{
  "num_hidden_layers": 9,
  "hidden_size": 768,
  "hidden_act": "tanh_gelu",
  "positions": "rope",
  "rope_theta": 18700.0,
  "rope_fraction": 1.0,
  "bias": "none",
  "tie_word_embeddings": false,
  "extras": ["an embedding shortcut", "skips across layers"],
  "init": "normal",
  "beta1": 0.95,
  "schedule": "wsd",
  "max_seq_len": 512
}
Each number is 500 + 50 x the weight over its row's rms, rounded and kept within 0 to 999. Layers, rows and columns count from 0. Numbers have three digits each. The size before them is the row's rms in percent of the matrix's.

# down: layer 5 MLP down (transposed), 3072x768, rms 0.101, rows 119-145, columns 512-767
# up: layer 5 MLP up, 3072x768, rms 0.203, rows 120-146, columns 512-767
down119 093:551564439516514486506492422467518492536458538650434519541531491488502505523498486513472441466501442574453483535484471483416526469477475554456489487554516555515563489502487356620423539484429574481462453574529534569494432427483469492569475413466447557608516517453473521488422514542540514448483427487457490558528421553516479491473557534433479482507575499494470422552535539424538487446472541413509561523535420540447469522479504537495503370490502448600489594271497474554497470441442512532443486363466554459426400515529597437509477551550518518593433570447489529587446463541529518525453457432503476586581485484480509498483466490449516487548530457499527385528549536512446527575439481522604501478508473493529443527539580511552463506544588509475501531587547554435455459609494493
up120 102:468457518544631573565396497527437422455477485470493504546441396490498510498493533440422436588464548513493538491482433562487522456496543504604488474430526429450430473448559445486469484499589494525496524523481551503452499503614488537478448495519478410429547539498483492617505468543446489443575541439521519519407527492522505543417533534508577517468586438476453447492465498446516525542570411545569525492519585518452490489514515515443555473499523477536503406563520574555475476481434550467490501428559513426583583434428453527512521559538530471537582460502523523487511579486580439469586499463497503583482482525463585498535445494470526495364546506501535612507458570477508582520511485488529436520478494515512528539471459499571531410449509510482518581443512453494658452522522499
down120 100:443427445564563545534503547532505501515506408479558417507460573510474509463495496485554557475539531493525559568504580521532515560562498487509463588527556522444495575520534511388452461520500547415453596464453430473517482512517534507571519409529514498474540508512581553489526559490554472465559511480530557512469522469475466529455527538435529510534612634470507520580485556535478478383517517485529414405489397458534479366505586476524463447512551491470583442567458520503534504427489541513484497528462493475521516418506498506588593571504459517556462517561524531457449479532480486574555411489489574542520483518513552461491514489553492488468460452481504428450474443525536490523449541546550531456551493532561519543468458558509473516344515504556491478529570477578601454426477488
up121 100:591457533501583438620497523505518505506408571473524478459510532532459466556434542498552584491530427530514541442519480543509422421386511461509508575474485401523514513469543454560555439576457485492425494488501578520494535494550514504419495563569447557531494565444576575481525526490430492517562584404494582554535485468489545492436451513456485488534557471493461519539507511547526417569511501587488455429479552433475527601472556587506567520552498515451481536544549525553453560492502485461536574427536491522449503513435427495486573509442453463522497625475505498447442486527489481481573478471507578607402493421590503513517495496566443467602540530581409501400490607588506549433402556481450554535500392544485456575487493468548473507458481464539562474522597507631361513478460443
down121 096:555445506432548557506535502540485428497512523463466440433480490481581577466484479508445546511476522560524502563532438538428485619446523490536516445418547427487561530402539523521482466471514511419461513463411491499509538492464523545507524576535487454526558522523436468446482500448447526523454495504461619544549598486462417537478472567558501451540551474613538491545497496521474593459455469485607473500519444564539607519618455501538492571524505478472478536652504491499515457411405468566464541437426521537503564541520545470475433446465556472535539555390531468429552501563486441526510437431443542508500482464555486521488583472449493555464539532545461471555528508529469482562467502500534497552401474459582477556484532431451396490460505462449540484481425521639527507542468519
up122 098:460463518432495519477540441510535551467552489413496489577562399463436466636499423502424488581418417429473534453496511444479519505589457526492491535538462462471538526492389457504439570562517555455533462493454434504478559548492505563523431566537455481466492516548530420537610470515570546377511503461545573626514458503475537534446470467508461525339566454477484422448502580543453462506476490483432480482512484503553588498554517599446496487493506654503556475605508516508545527508398527420570450441506533591526439446447534520465509387505556466442512423484476575530474525526480482452564446537456537425482486477470533508467533535504537518554505453508522455507474573493473476515422443490464536486452497461517506521458551542599558437548551493508504402458483479544515510520439400
down122 094:583527470575524472521499475488534611476451536464531529464502432494548465458433507590486518453546490491480523578596469495510422596531559516471507514475398499561641433511507491510542470497417556473495480535484433510504504482450559495487571505468403541464418543437387541497537483488518542493366534522418525433523557501510534614544510517635526495618442624576494517450553483540441520545537469524576444527535642492500451496566485531501470485590506490447593501487451431379516505488619465471548508498551572405484544552456510502590430550464565483529440460577521477487459478531509501450453504528412465457489434498544457500549415487449476535535473476437486497527468564460504432432470580481405433528456447546508482445386465517497473504677568486493557492507387489563422486524520562
up123 103:583641538493414474475471531413457497558523563481498553597480583549489464470479602537535475449512513493454513443557530528460504459536504485537441545529480529496493475424439443508527458487418523540546557482487504457455467469541444528494498511443473520557453502487521488422493392430445462552483582493545463595512484499521528434601561508464484384514413445446570470602511462403496517481530531526576482523529509479524571543449572433511534564536540439501474472491462496479532479616456492602547465513479463458410500433515536455516449589495549454547555361532491418498516508471420396515521420511571530512401395549604568458464466521418531535510433524532495515499516497445556490542384412507493601565423488494579434500505518473549580466521478490468548514507546460507490581613547502
down123 106:401444471420470485470517451494405543451568452601471560494600463546556470539457545555515473520473508508522477478535485551548487456444581470519500537485443460500522507483510523492542423484420478529580591480449521499495424613449437402568445479399552606462534522541498578522544513387438527530495432394494456509541460524544508499492540535440491492459472500519547495492631482425511443409419572487506521446524451544434476515635499475447474512472557483603541456566494511432591488525491466443496472523492468498607488486433473511444491481523496525452542479458536510608551540554478487538537437426482586532528510511517485477550522451434462520557461408570427511487518632512471503489490422536503558493492485563539528455585437555569499573451515504516522487482480457518480514489525473
up124 100:513525441506353391405492490477562590593521439490567542460471550544485539492494523510465446496479493528503549512587470571453533498504516472492516519541532534480549541469493513566355486518478435518470514446604523483497506578478550479441533483590464440538449469523529466448491500456444462482462441454526520471445472555461510532476587552580553561548443552460495451570484490565539539484438485527486496506498484532505489464476567472563504484498471414418546485578491488533456573506446454498562504466586541465545435437518490457441405413541458454480549522462556427485522438498467485478536585464446473418494455525469515506428437455623481404426498637520511575558493553587458568512498531494495473516453444509468491496472521488561490504533546503576462466551458483571470521463529539
down124 099:481565535458445497478546501564471482523528418441481536529444495439449436524528534543531481457579574467515552541516528569535436556427504638549532559523522482503533541564503503546423530544604489463427491431425487528498505519523486524510530458475525508561559498554552484454370417637598627545512455494522468458457514466513530500454569453582538469476478473491504520531474553517513442513396453566588545573463531390515519494510443554440556523592552482585479504537463453503506502617447446455462537511494478500487561420542497481506419486430421517524528383507498448508572460436458550377387455451461520460534462549471489473473426429484552558542557478537515353494426528481456558552478517573458504443543521497521570544529595400496569526421542515500469474562562479521484429547536576
up125 098:423559514418514545501437520502495546439562444421472476410478541543532543512564533416534459503583538568471469459521512535500479492413461537521460480499540588546492442509476490503524525558513499496581478502469536443441546535507473592594537473431459424539564498414512521401511510519536464528526490482479536529509489432524462508400513552563464513549522546548474545495556498520467574451507502521568608537499454595376462618475568414528495383477418552500456414573501492489487512482474521453533408449415498557484547488482399428535474459489460427506486560490520486481485467529437607504530563566540562507509547539530409522521520471538549458481509484497560474455540533554408556435597462567477543436499473466441497434509527360468528538522520443460426423576482515563549507508533530
down125 099:557629451504508539424524648439518547451488486549504430565524486572441520471549593464465513477523605464575440496500458495364513470425420427521494429407433419521520511539576540550466494440534530536516580545468612455486411547478574506461475530459495563478483549512429522538502437477566517540468488490506446497530492514476564382473538468567566548556501538484536530490536403493574522540465590551541555589401543504514599485521430505564453493466449599541558470570471476580495519555502514473549425539548532529487506411550537509466589474424475439486438481576526500561458510471486521526466456462517457475507525503389527491475593478471490501553455465509538485467473474503517425423460568445420478485502537483426525470455513459471553477479566504397416529419517479470509589439507483
up126 100:552455527480518491456503606533553501437490500510497472492569464516496449494461536492493512504407485523468536440518440461501531456579559583440399518539463426488476499553508521524429461480604610474476444546459446563526474448538580541596518479591538548482451570449542446390439572453469534460458531518534559501540492475447508460531486464498477501630538508470465558497555506514554459489430568474491471457465528484557465507462545469418504530490536577518496581564538417455537486458503533535480384505471518489514534584500423537526521498433508497504419522441556446573525522510517426457422503492439478481510475523552512526520519498485482453454503512589474547559464415503407572519545476520545422541425512526476498533510481535481491530434506480412605497421493530423504528568511379
down126 102:447503459476496394528463568472535508499542511553594465497429487507494585510417476524437497448462481492556480510539428511470544506454556520476491483484488545504499485467503472438441509508524645569505566546437533461459467473577471584498463515402438474569456494480533483532446537535531618530459618509559528533473546559471593443477546535458490459434409419450518590416493525529470507439447514597539476551551519469412516451465487496524560565511557437391405490485550533465507494493502397461467488476495452467472468505554502589506451488444594403451444589453403416555500661493447518534496460527517471478438438485511477498484514476374460463458495564552484527503503450576539493445523480520606491371526404459540531497460594652558455401480448564414527520436482486549511504566518487
up127 099:502494593458414504452569598514534495476475478441482477603514470511511489424543596541515474479448541496501508460415508387517550541563538514447493510582483487490527531426493497509460505543523488493585515514476428454474523429524538517372520511504538471630552480450588532521375493533459469496530441493530436446662500442516475506472451526566470507491539537434484522453514441544396476545430536505492517511603498486479418539512421542517424447567453587592524417544541593598440517557443552483470475508451483411417460606574553593542542478531457413484435494392453419540508493487447426531429539541533579477400508414518470531577425521427531473474471522520456493507554492469472390542483501602445534539558590481535456492522445485480609534532492456473483515501575513438505560435485583
down127 101:418549561466496490561452535558452456348457588515578459505541466530541501462579516497532472504457525512465416544584515596545457601488379475483458524458551370517591485626459448460597510534485443533591468487533548492505549622510479523424524567575454503496468538390543520508437545459474497575510505430577466481477515549513499506478501504542545457408325506497478484520588537478475480543517474401403567622581491503502575507575590523489483555443404532513581502597538428609520579497439486574493526474457503425415390484552551432479452544530566514506540504476466451531511625539512485534522483520517501468594527441419468442637455487505487537530414525534436488492539466527425468534593387587455570461483496647544546525493459477446502477503464460496489493455435466419467519514370503
up128 105:563473495409460473478497575481470528461524516463538487397385440450490496400514401449566504581439530480520458468516554555474548413576469488520497613538398526418459433439451539431550515444467496488557514446512446547541497472484494408481494562411495556431521452470574510394424423400493473541538497470464476482392491478578483562515484543538504513438481446538491440538515508588471591445471520477539594565526550566477575499336363438411480495420499530475447494479533521488441494473441486484534556440492489453427497535539506570462510409493507415621563472449448557538500555499518470449504571511447478557600470549483413513524433416425532453552651589480508595524536526503558499498494503482475552494436512486494512513486521476597441519504452496521421506511468408520405450447521572
down128 109:503481534549489499557479629487487500519583582499522432475524478556444460523542510425549536478486571563506458490541451525566578436542520469482507527528490576480441473477510486587406417484554456488524594493515478469578358453531490473492506389590464434378560526551501545549425490500441528473515514538519582536489464433514505555468474481533438537520464563494433428547535549513509418430527538533484442452441562531468500472511501544430487439379479455461527448515479440495478499481429499515475538458587493477491478535545535619577538506459492436451522432442420478537508514506527536486496530492477541474492443505464520666512476509496563460564604514574493495525614488595603463586504547577464564548526491467486550444536475540513486552509443518487417553544476515465454448508561535
up129 104:512500430446471432511522485581574557522449419467446469602523456568511459410520396519522467479482491471521524538621428451512472477554572493554483504440535549562512539546549564510538516529608428495518467517553584485508528511521545550516561552470438440425518500470553585490520456444453488495568555514511463509463428542608499465558492492472374497475498387497545530456476514403565523536449490537511539459573564475556438494475408563575492494470432519619540540436527551572547429473567537481536543480501457495439569477376475607398527411455477461412456486485477433602487488439513516522456551456469536494488504493496429546466490515462509510431402506510427497454406518595446458521554570499471564410534514452434488484520407532410428420492572545487468602508537535588556597457564502
down129 103:640476473532433460538481482586585421509464422476518405482517554443502463497472465504530518522545453539530475510576466442425597479535447488521489518505514555402496512526554492530526471381576574441533465558528500420540548512465573508469543470537497529502512600518594506530484419540532463474486407452475459544465652539593446526595587607544456521581460494557545493470591530517453433465551429518552479552587555580469417565455499453418533475488520398424559528450544440545433495462413526420536462470443525456505527527476551542615546472464528431503555443531463438587514525469414453506582546492502524489463485460497548561515505614461565541488445570433426407434602487489508479584479419555421485418571521448458471515487458544428457444456498447477532644498444464554474550446531621
up130 097:482519417517540441457496469471562452452536558508372542475512483485489485479519565597576520505460541578421390475588510394571478366530545454477499523517594436429558502393498490456506524514493521587549494538489392508506439441530487539525468468517565519451509549541516509552514557544539446507481497596464478554470493468481486558478534560423478487548474494568488442426604448453509564518520460370590441512539521501484454534442558546503403564513500543512454442401463557477483462424552565581553445580472522483497533594584502414532466549619515456429468511602496488527381461503587586487509524419440525516535500519439522547487407456522508542466499542588524510438517485491532447513585560487441467453544572505492533607486489492555499508509388520557542525493570487460543433498539489
down130 100:506467525478438486493493446484469473479522453495407571510359493456546512431406539547535544552571454548480457525505466460490519519473447480517544520423554557500521457518514394472504504525451464440488494590445452442499532467605487490444494520533577453559469538520520622468504445492466444569466423448488386453490527533505520559415576530413546486550571475577643470400644465499525568532473506544547456402583495497537420543490468559505512490533440510379445488537519509472604469513439556489559577473524474618422509427555547425466552480516457498550427541550484541506427591509537486523517476515527519435536476510524608498527473426439560511437604493455520547478518428495504483482534536519538470462536461468498508441434584580489566526515394512415437517463604475461561458498538489
up131 101:538479519476397459505554536426560441519475487464594471450547525510501470584537462598402585489474465552457477519453508506456518519524561539592470430471479532570443510589481492429523530538553489510546512576505550615497474508490465504405508600503543420461482517577465496481533526477501613473455563422557446531440571425415488477497532475521509506506553511418461461430522468530470530520557461593488484581489502527375514484475455537499562467446512470437613465550507492439475561504441474541515521478542567572493572438570581504632500592559513510468484401564476437453540487560609429493509439452554490504475485566604537399452485521414514548536539408600498517536490519464456421514505461431543394488438539483487466450446494444454402524552506557447608568537588525513617520521470564
down131 102:428590559571485548457526471439443462504537516518527567530586449490409512562397473527523458509485585462456508488527478461516450496400481630478420571496525541479645519577438536513520453537524482483519457452485510479539477410543390386512507483510466463452445495520437567467452518584389534460483477556621481430446437570505593555602511440599560555573569548454452482503492580464489496560398485505424490511466429560381520520517552534467475560467536537497536457493497465468540497480487509480430481528490481492503602532525417605474555557498456537530624462475636552578528625472508503501543534533468344425530525517504520479510524466454502550487517521495468469456540464418543511547506508560411542489533505484548491458461512463539536553477535554473537558529476475527504588464525516
up132 096:495493445442452515471462561489429362535493488430395499497514511579564465455520529542500511508434546507436454541482486482434526470567451428557569416572474519480480423522547518510603583521495485570516568550486499564502481597501565458460370550492425466604427512395473485562527511526518460519570480560510451564404596514523500512518463496557527454510459537451530423502506548584466440518441415455605477465462546507599526478500468445324447516525514505530555460428567489461505479571493477578549537512546490486513538539582511606585517527515468474542520552468447462547436467489538562471530478466544541440435433549454442490537531487420481523515458468439536562514574534529451451491586605572606465484466519494569440465407528542488560552437429441394428447502502511517496450527475571
down132 095:469518430518475476438482505422454516516593496493552538590587489563536481590502436548512475529414485493607517481391484577435466490437449425464431461539587535477517454527531520551404459430531417451429451532524533427527498514528509502411467512443535453449447488495508509465485415472453544471486505442568597472418363477523520481509493527499542434443472496442478428485474509546388462426559615533521483468500509616529468561412554553446596573482459500541427564416492555543398518483553533491438530540405475569436484517509474451518493480469489559566499595485564543435447563470489532473484533560568517503520505559463523446530445485421500496546527460538633452527572501535569502531405464565534519548538516451560443563420513450502494452535462467406522527574505403510531384433553590
up133 096:513378535457491446533486531433526488491558552388486501479493518580386558480495490512438556479431469516437463508517543454408553588461490506509482560482529510477594446581482441555414544432450488534496537522507418499482469549579556523475564516544433478582552574456544526473451547512497417524534568541384465491452461413432517448547541547508529520472478478541465441588485534554477428439487547484515558580458340426548493605560375479483520556580500465473456462473529504497494428494513470562510439390524487515473554474576466524483451551531454501435442504480509563478442517520425539460448489597503592515535521500453516463582487498595607460484549528468446414462495508484559396488455393611539441430472456453584474409513456527533437513551505501419503534499495437553557462468547500
down133 095:560430557474426490486564415389502578503425547479499517515484515492480485509539559607468566491556484473487480552511493367443550494522490520549404492504536492469445518503531478553478517460499445549473451489493482491496517498486529440547503542504448508520539469552452505464484466417483466502459565564531542436467541478407386541561500540508414418534531517532388609560470392526550459438500510490561498478523538476456531489480568522444556514547528509480607501601530515527510587470400473454531442593458489520507465538398574490566442517497569453478489515525528524499541514449465574473606561552491492397427536546401456518419447404480624511525575482456447487504437506429480537489513537507561499571582483481449469431497541524471542524554517579585513578526484496483409525436437465
up134 100:469557519522493514474450434601581539466484528555421509477590443570486531537508452485486670511547476533390550541488493495358550497445478506466526499477471556462447428520472488462504566494482487500504503548486460563470543481492488568532519496486491477500472557544445474475396478435495442514473443495578484478402440539570477484567516449523504438447477545415531529577462472513568506485505504568441547538512564526520563486564470544504558559394462524523468517552492463452542445472444499520496482470521563490539494545477555564510548536511493419508536555481478483519498507491540472475519481551486550505564504483481531477483494456490488531453460523458490564557456483424434526502449533488423493486434467519436439504505499488517522480510407568490491612491609481361486470519525477
down134 099:560577515501515510433596541554464448503478573417521511419517540404433564526440495600515535564449558457467437471495529489525489485409455443484443484422479566497465512547477561563413475448521516426569472525513406496488475531530547488546441452481518490459426534535453481559524566418520506486441530503602501550577482525535418477525447503487502504679475481550396545570601455497530451535469578543551558536426506509484500529570486433512489525571429560462580455544423436476469501480556544606391519494623440500559526488536448469523505514490427496404549489550489479490488461520516443507500403493540560530508563463504531486424471511470503542450436531497498494540513497554533593449496499362504592494528492474456426508504519528405547586466500539403525569427575434445418414566586484
up135 088:520555521494435566536485571599486549541551439471508519459498450539618458466507471476498557471537411368595441595509574480609499510388534557538454483467488406581567528557551485473403539521507506410491474457485484494404551509516523510516458544465488525548486592462424512527505513509591509550615467540437475436533477513492504407444553431465521525522596454420551402495436493467468540556563542482449470483608443503514594472440453505485516459487462440583520429420508577518524421550532474521496493520563583505548526435493457487616518522525488523472358465482484582564497509546547521537509536589544452474420477396410450536458464513549598517490560610448453496511492563518457509513551531528458512476459518501534535488505582468487484489541493481519548516493509575524493554508487453
down135 094:512571475529517563448505423542412403544528504406391482511530592509491543481512642500442438533443555537463492538464478487454580509569524488499535450527588511439492501557480532483588451505495552557523514516522397495498405436538541475520597534538416420490583489577386518431437575416468458515399560454425382525480453482542496527498454580502461487541414493483558456532541504447536470482436434496526469485456581507525499497461534513465528530531533553475536478638496467475499492537442531460465561433479454503501542512546494443549577587565465512494444553477548444423469405499514462524450561487517486573572479448471547371458537479444438549464493486571468521459570510427496529492362539501520540577544463534445434526544426563484520563527557443413472479533490438489512409514487536
up136 099:465541442566437386512456463573493443429455544465475557480516579542530558521572522512484465524486455558456484463416511489449462415472648412459555562534409487512464562534506517510501453484498463495432539425422519444491512475433498454536472462452444448564497432464509546479481504540475436511531563573508449458410411515553421544536517502521585475424460479479514476439528545464570528499484535552442497404518446585547379483549560464428532497564600442532621529487546489648537505482506538482568552505470431506486464509549507578569443431521470539433484565516442525523445582520560477473578529540442381450568528539562567556475537479448584519409493529555489563586470565599513522554469486579525370560426526512451478489514498559617536582453450555389432535456439541471368474439552460
down136 101:451543480508512599504522519480561453446451482577561517563403481485408512546493509506474503522450481466517537515500587437483552422494576508591521540560543580503384574520495510527565503374445482500472431592500650441433567587481566523532519454508542479488606603545553481549552479534460518586441493489519540411486528529520572481556599546538574408412423475525553527515468548515631417563529498581494431558503584515445393515554504518495440528609531523489573511545540532551557555458450486524512461442407504468536479445413493496517485581532599502426562492494447640482525520478548454473494437542472511555498505533522501497500501573523489570458442515561523487508495501437563406422520528569509420555476555516454531494512499438500487534500489457473528604495547488480448475485497534
up137 099:489517506495482525468500482528549559468476424587503434438489427584537472572617427527616452538518418442545451526579458446466506512514507483411492527510508370557543535587486506514490440408467527535482447474444400440429482529443513535493439365428498533451513449438446555506408573435518463534394468474498521526516381429452511535491605512462452557567552491516519574422552448469502456570497443537455522493458505511497431469488441502625482499562426503460560593545471547490491550487502555552475510495499494514472400573469533464442449584520544431448557580584454484523475413507536556500477422494420374441543455548446450456512454518468437556532481501479560565512582427475458487484501390558509449577526451515547450589550481538502469505459540511468467516547577476508521515472523486
down137 094:442464488584535509500413499431551489488452557561508469475573514493509496508548489518480478536489524608489462553520573527561593584468411484511484506449378618504535466533605527476499509431420389474476527514386358498474543537503519498428448422533492487457505485487476528502402457509492549565462485507533460479508545452552452612486500508444569511500509489536453506455510517476496466483540514501520502488526525414522474497530507471605496487600434489538477497650510480471515507539487557548402525431521489462485512567503481399491430522445537516462583469606439380515507540440440520583506533526644526481387552465516476463509459499530549601540499519474500455444500375492467443469539509509546491519426537512480504554488485481511495538373453447523498476529511487381545564439575547
up138 095:549498365520508519534494594511502490595418451434543496505429479569429435484528427411456407501401424604468550515489501577440588578500523599479470513461547540384569476423533464479554451446436510564585537548455500526498487490487391500447446562549521561541469550412571472572458564535608448459511317543477617508415544447528531448531429462417543474446444454545511504540573412497553469468553552556429540503410524505510470487427489505541474521381533451507536468419502393615374378494499405526574501422410530455562545521417465534484505545478494523493521525490464463529439502530487511548493474484532528509533469453413462466564472493456482525607477584535491567420414524522548502516487454472462514535518509594504560481505476513498508498447490584517475559494560440393523572574450544
down138 099:437488529564500563540457514451430556463490453451526404423391508488483462417520481495441614524531443497546391483504558485484521462506510493472498502472425483514619488465428501486634564490481532504488542535547476552517422519494454495413486506574545406507544600522447528496542494503554604442458572424417505474501473518440458605533460519544506532401561499612501480536509571532565501527508530500411511444530541483511532499426406476507509501581499483421513448522457504600481517538538489410478408526497483473472384524493537513480523465504497598484513520478481506517479469472429480512559501518532524508580436526473566492374524617561542527488461492492454480528528437501457572539480545556413523550484491552577486553554580388560602483530595472427536586615535538524496543489510457
up139 095:488509548529510445447439452573433509443542455506448477475499527441553425412484593472528461525472426542528399426515511540496562522581491426409514503589457413521525566493602495574433461497508550485448571514489468539460514514483516475488537568541425606558506513434470505377462421445529502406546442443549497530608545501493492556472459572529503521524541527468485507425442449560480547557502473393529572436447469511445462509541420408483500430498477468599466477587574459516572535522388522611473565465607441471518444473475435504519569513530475434458500425476505460526471457456578449527529519443473500573548499530527562455510570550528451562534545434509556479446450538470495555493458510430481543478548425529586542438418487513518537656490507504469494484518463475522504504528545416
down139 094:419507486617463437530621476455511454524448526595488507509414567488555418479503478538506514521489565570514523615467520502395603505577360470491516379471513419528497444443503553586569471515594468507527410395542541434453493593579537506522447520569500497586458509493567486527470395495447529495592441505537480493509530489516479626629476440563405512572394417514443475527560430489497565482452461560358486445513529425439449466434384512438474523546510462532521510533539490527527516478569484293479492480523538475487467448548480555507505521498533479546558549485467518506478560487467427390395539474494482512369480496435446455459552506455477521582482481540465501497505377462563497453457444416530538555453446458507539465446572533569449531484524474483553500563531524476552433467580540
up140 100:493562471470454495543501513403495502574500473594489511446472517486523484524535572505513559441499467519508508484514511512471466549523479576512475506452510526516514432447443439488549532528469522465494477586532572540524534455508464559500466482495599445557506379441546452416532587518451489467550530531492496540613518559461499492570482498468487634420530459491462460531485499405477445565419532474465493570419510463542455456603498480520436521510613521473489429429521580481557512567514486467459405500526492472492545489574499504578505561559488454496492541518543514574508505525405538519470635430466576532568531492553535509451521443536564555525523370424517461426477596473405567504496549432447482503518448451453409504570412523451541419450424514420510597457564533473586484424521485
down140 098:392437488591504390612484486455528556514510514512494558548493515518423531591590439477479494459534561525489484576488454572385444595562514523476545567478446486583535453495512497446476481488450510474585497512546450473523498522494608521555555449530485515507544440435492503475414575470476413511481488444550505539447504547425546516477476461451456480535399484530486418518395557426537492473596520400505510534405442471579554481444525484527470518444541482477496524418432430554512469410503545495412473558500565462511472405565469479522537553406485437544512468496409503551479555491428500519512478411390535606539552484515565509412481521432541656494555410539470528477517505594497397551441485453479493555584456548505522469610497489548584430493527475411525405502548607513487470510402477
up141 092:432544466532523522586461586510486532477529494512536492543439506478567456588433557524511529533492468523515532540530496519434422530512485499488477491555505498479643469452519542475481556494470504452508598521516452540474461532566491418559595434478482536470505540521523461533550584555496507504428408392478462539532582524511543459484547549454441576522591531502441539483518627517522523512452435494569522533544461494531497505459621575511558510555461468447537547456555419512514544610444531551436454455527499485499482475575557463503586434601548580569515561487524510457505515554530483587592498436525529478417490458552517494473459520494449575548478504540550422496595492525497584502478460475498473486454435566494542499457485590523431402386508507533432391634459528509585482463488463
down141 098:496511469457515534347478480477489493487546468475517448554579570456505469498558453506545438521433541503562451538455517527484380497555514561505457556509626455474492533349539513506426444520497554460449468441558502503506530551454493573444479575575470557522533474522476475492612471423577516439461545469514536455453451509466597500521475494469655469504495507494460520597506393512503577533534462494444515437501590525531502477506523435492497437565493518509472458619432519567513512444534432566548511544396476546537540465588514583572479498536447490466557516558449524481526556523488445470445488537493443481437443540445405498471593446544507516464466551536494532453481494490563575486477492474513491610454501562546552530482406494523492493471514420480499532389506464486477468553467507
up142 114:489518506537464492519489471543498475516480507495389455489542427467435520484517549441489353401528521448496436400526506510563486512498525494601495429477535563483478525518484484523458566458486474476506464545501435514578383441538576517467454472425557478483470515452516496490503508423526477506496582552496375565547516545436428535402516513465458558515496622571473507479503598404407452533454489407383441432433431513487466583532422552480561505441537544489488564455474480524419464478492506600531544401526589468475539600455453472474585554526593453554597446550539542567463454453533501479572486469478532487482477533596624493487628492500503450476461474557502594515630517498479508553606444528530423549456521516510435465460513426503491477408515503526493488492435486456545508486466533
down142 095:590438498482511530389488404479565539463501477522547527481524500524500495542471537421491429476474460457517487520449516432543566414537568506559436462522452484430471478525508462521553462454517551555509457465477467444529387563404442535448520460313468467483516481532492539536551565455478503498478651469508482527498505460367486458522544480405505508518496538477549465466531427526464567502475479519447547571521564510453512475525499549504502595426550483553531404246519467540501457560509521465509459423472561484537533522486479473521473499516555492581540531424528455497503463464506427512504485547535466522463476527567533543430516596527438483519476432536468424403752573552440503456454515558439499518489504470547539454533490417464543544462534474454524546530461503471489579451422495
up143 103:468427421588501505433487500619486501502513501438443546503572530435444559483494565584532500568514409529461524540557505519503551473420552444516517535496487574490563515556473481512524480520506521467449569564611454585519449536477560452590566493474531563513519469482516429450488471426654450502399500538538630357486470539484521439451556521527517529505538521501391509451464491502554489508376505448554522565484422522565462470457477528452509622510592456454481558551550516541499476386513504573537589489493536574521431572450471488526523502548535529560399501541501459494490527510413546580568507478568482479555456408455406578497435512440494485541539549451526540551454481514579458486464492541510459422498468468412469519505505590449446432530433528493472498513475496496485484596539396
down143 106:442422439442507450522454514481470490532573472494413551522555445501531491531489516607504559547477532421498576520506538459438477488465599523540511472526537527423459549478573567597436509576460551442547506477565540517476542441423525485474560545474543532573450562504425480534479491428481558414511505520544517514499502514477498393530557506526510486423427470435427543507559525468447562584542506482461478448546499475455446428534514523485443510498505459421591429517530544507526455569527520582605589420618497534513464539542586469471454508556555482435513480437467498473544484492463516557479414531524471480603455505504554510401500482534490506480521602430423511528475559542494486489443524464433502539544519532476531602607560533513527645548582534577515502489500530544546482516474447
up144 098:554582464554585485487501556526540498614476487467453481432466488483455494475414478487580504466579467469524523519508442650481527559545514527557528418536424509474495538540409458492401484444519501411503482400519550509572432474477522483480592495483466543491498579557464520447554445559366440495501428475470503488460399571500551459368503517489346420374509369511468551580454501527455444538496465583523468479531497487473467393534518539482492499452520453460461473361546524532535451539504537455482555474489530557497543482528518509503535495525453544499491478518495446536433520533565444535473504471503439486506456495496529397431509404549456525495573545472440499459494623490503502523514406590503515512509392494552530480511636544627472551626620496500525476525449456436461471508500508
down144 099:404544593600524457421421465521566510527479520535461509508481466521507565495395519504442487477495507468421456528462555535450549515514399497489467460504475499501452553575449457485571539486429497502429507477551479527562508521432514471497536568483447461533483450592483404441436489544464456551539531500458490554568514404492445463519429610445514501611540442479485490575519575516518463577465526533520517494395486524557466567491495471528483492533474481543612427414499471447466612452545389465470537511483456428511482499496550466647485427514497459486497404568456388476526508578510479478477535612428503492455441483563532448441651515566541591421501558378555442559498504588505473472443563533469455426552496438544428549511530481504480495433515548561470436509434469479506479521529579
up145 094:478507410468523523476480472443537483530550479512470608508583551446517567535538565492568570479415499697460600511519463364445526476512569426447514519507572582543533582517458469554509438463379526586585526444525432551508569551494519449464464518438540467427478558520530483621585516539592511547468529457507539484470465562563478518532493522510463489490465515517470401517509544632471485429491508519458601535513492484492440433567394553527477530559568493519467445459565531470535550531586506481495435508516520494556480508526533535518436609540560496456462456468505485527538486483508494560518446511389488518555502574454387393470529567486517485550475456418453457486465530523542525487604555463557572487481534487494526493502562490567517468515540458481560480622549581421404522487449480
down145 098:567544501560507530540545530557490498453488566470453431557530417366497463536503441506564588465594645416435490471605440514540570534508419473572439521475453545553456530488480518433545525491476476513497498534480474562443412490486443508548482534491519416550474566484564538524523622527450509476483472440517467599449412571441529531515536538423477468522544594530548425524534469552466472507464557514509480501508580456487466495516521514490509465457541487420539443514383611468468487501543558540496572603428491542497452541556515494438518433450476440525517537527569509410493517545518488451493400506545456581558450533524466543478499539451501566532574518484485417412517478539543473552531518490590563412458584443470485484425492469612540508500476430556526586481463601454486504516413437
up146 098:572503505556505522439475455608506467512504514563460461475504502485468513525480451533473520515561588616436443480444457628613437532462628471512524443460478463478453495519556421467607487529545471519497426529508468568515518536456493471451480511618653394395570603553584403438473490538520466448462496372459558542419510492466579534504416488503470517502516500571560492481513489503531497541611562550404485466559398471487505464549492537479366564474464499507591524462464567431540541522473533516488534505464530436493585563493544636517532490456482454481464537464448443464424473508431538482520472600507558469525451479485452607502471434441498437596505429553502486527460555494431547516457438500519516519543481489498525468466558486508471465555534513487456466534596480466469568487492479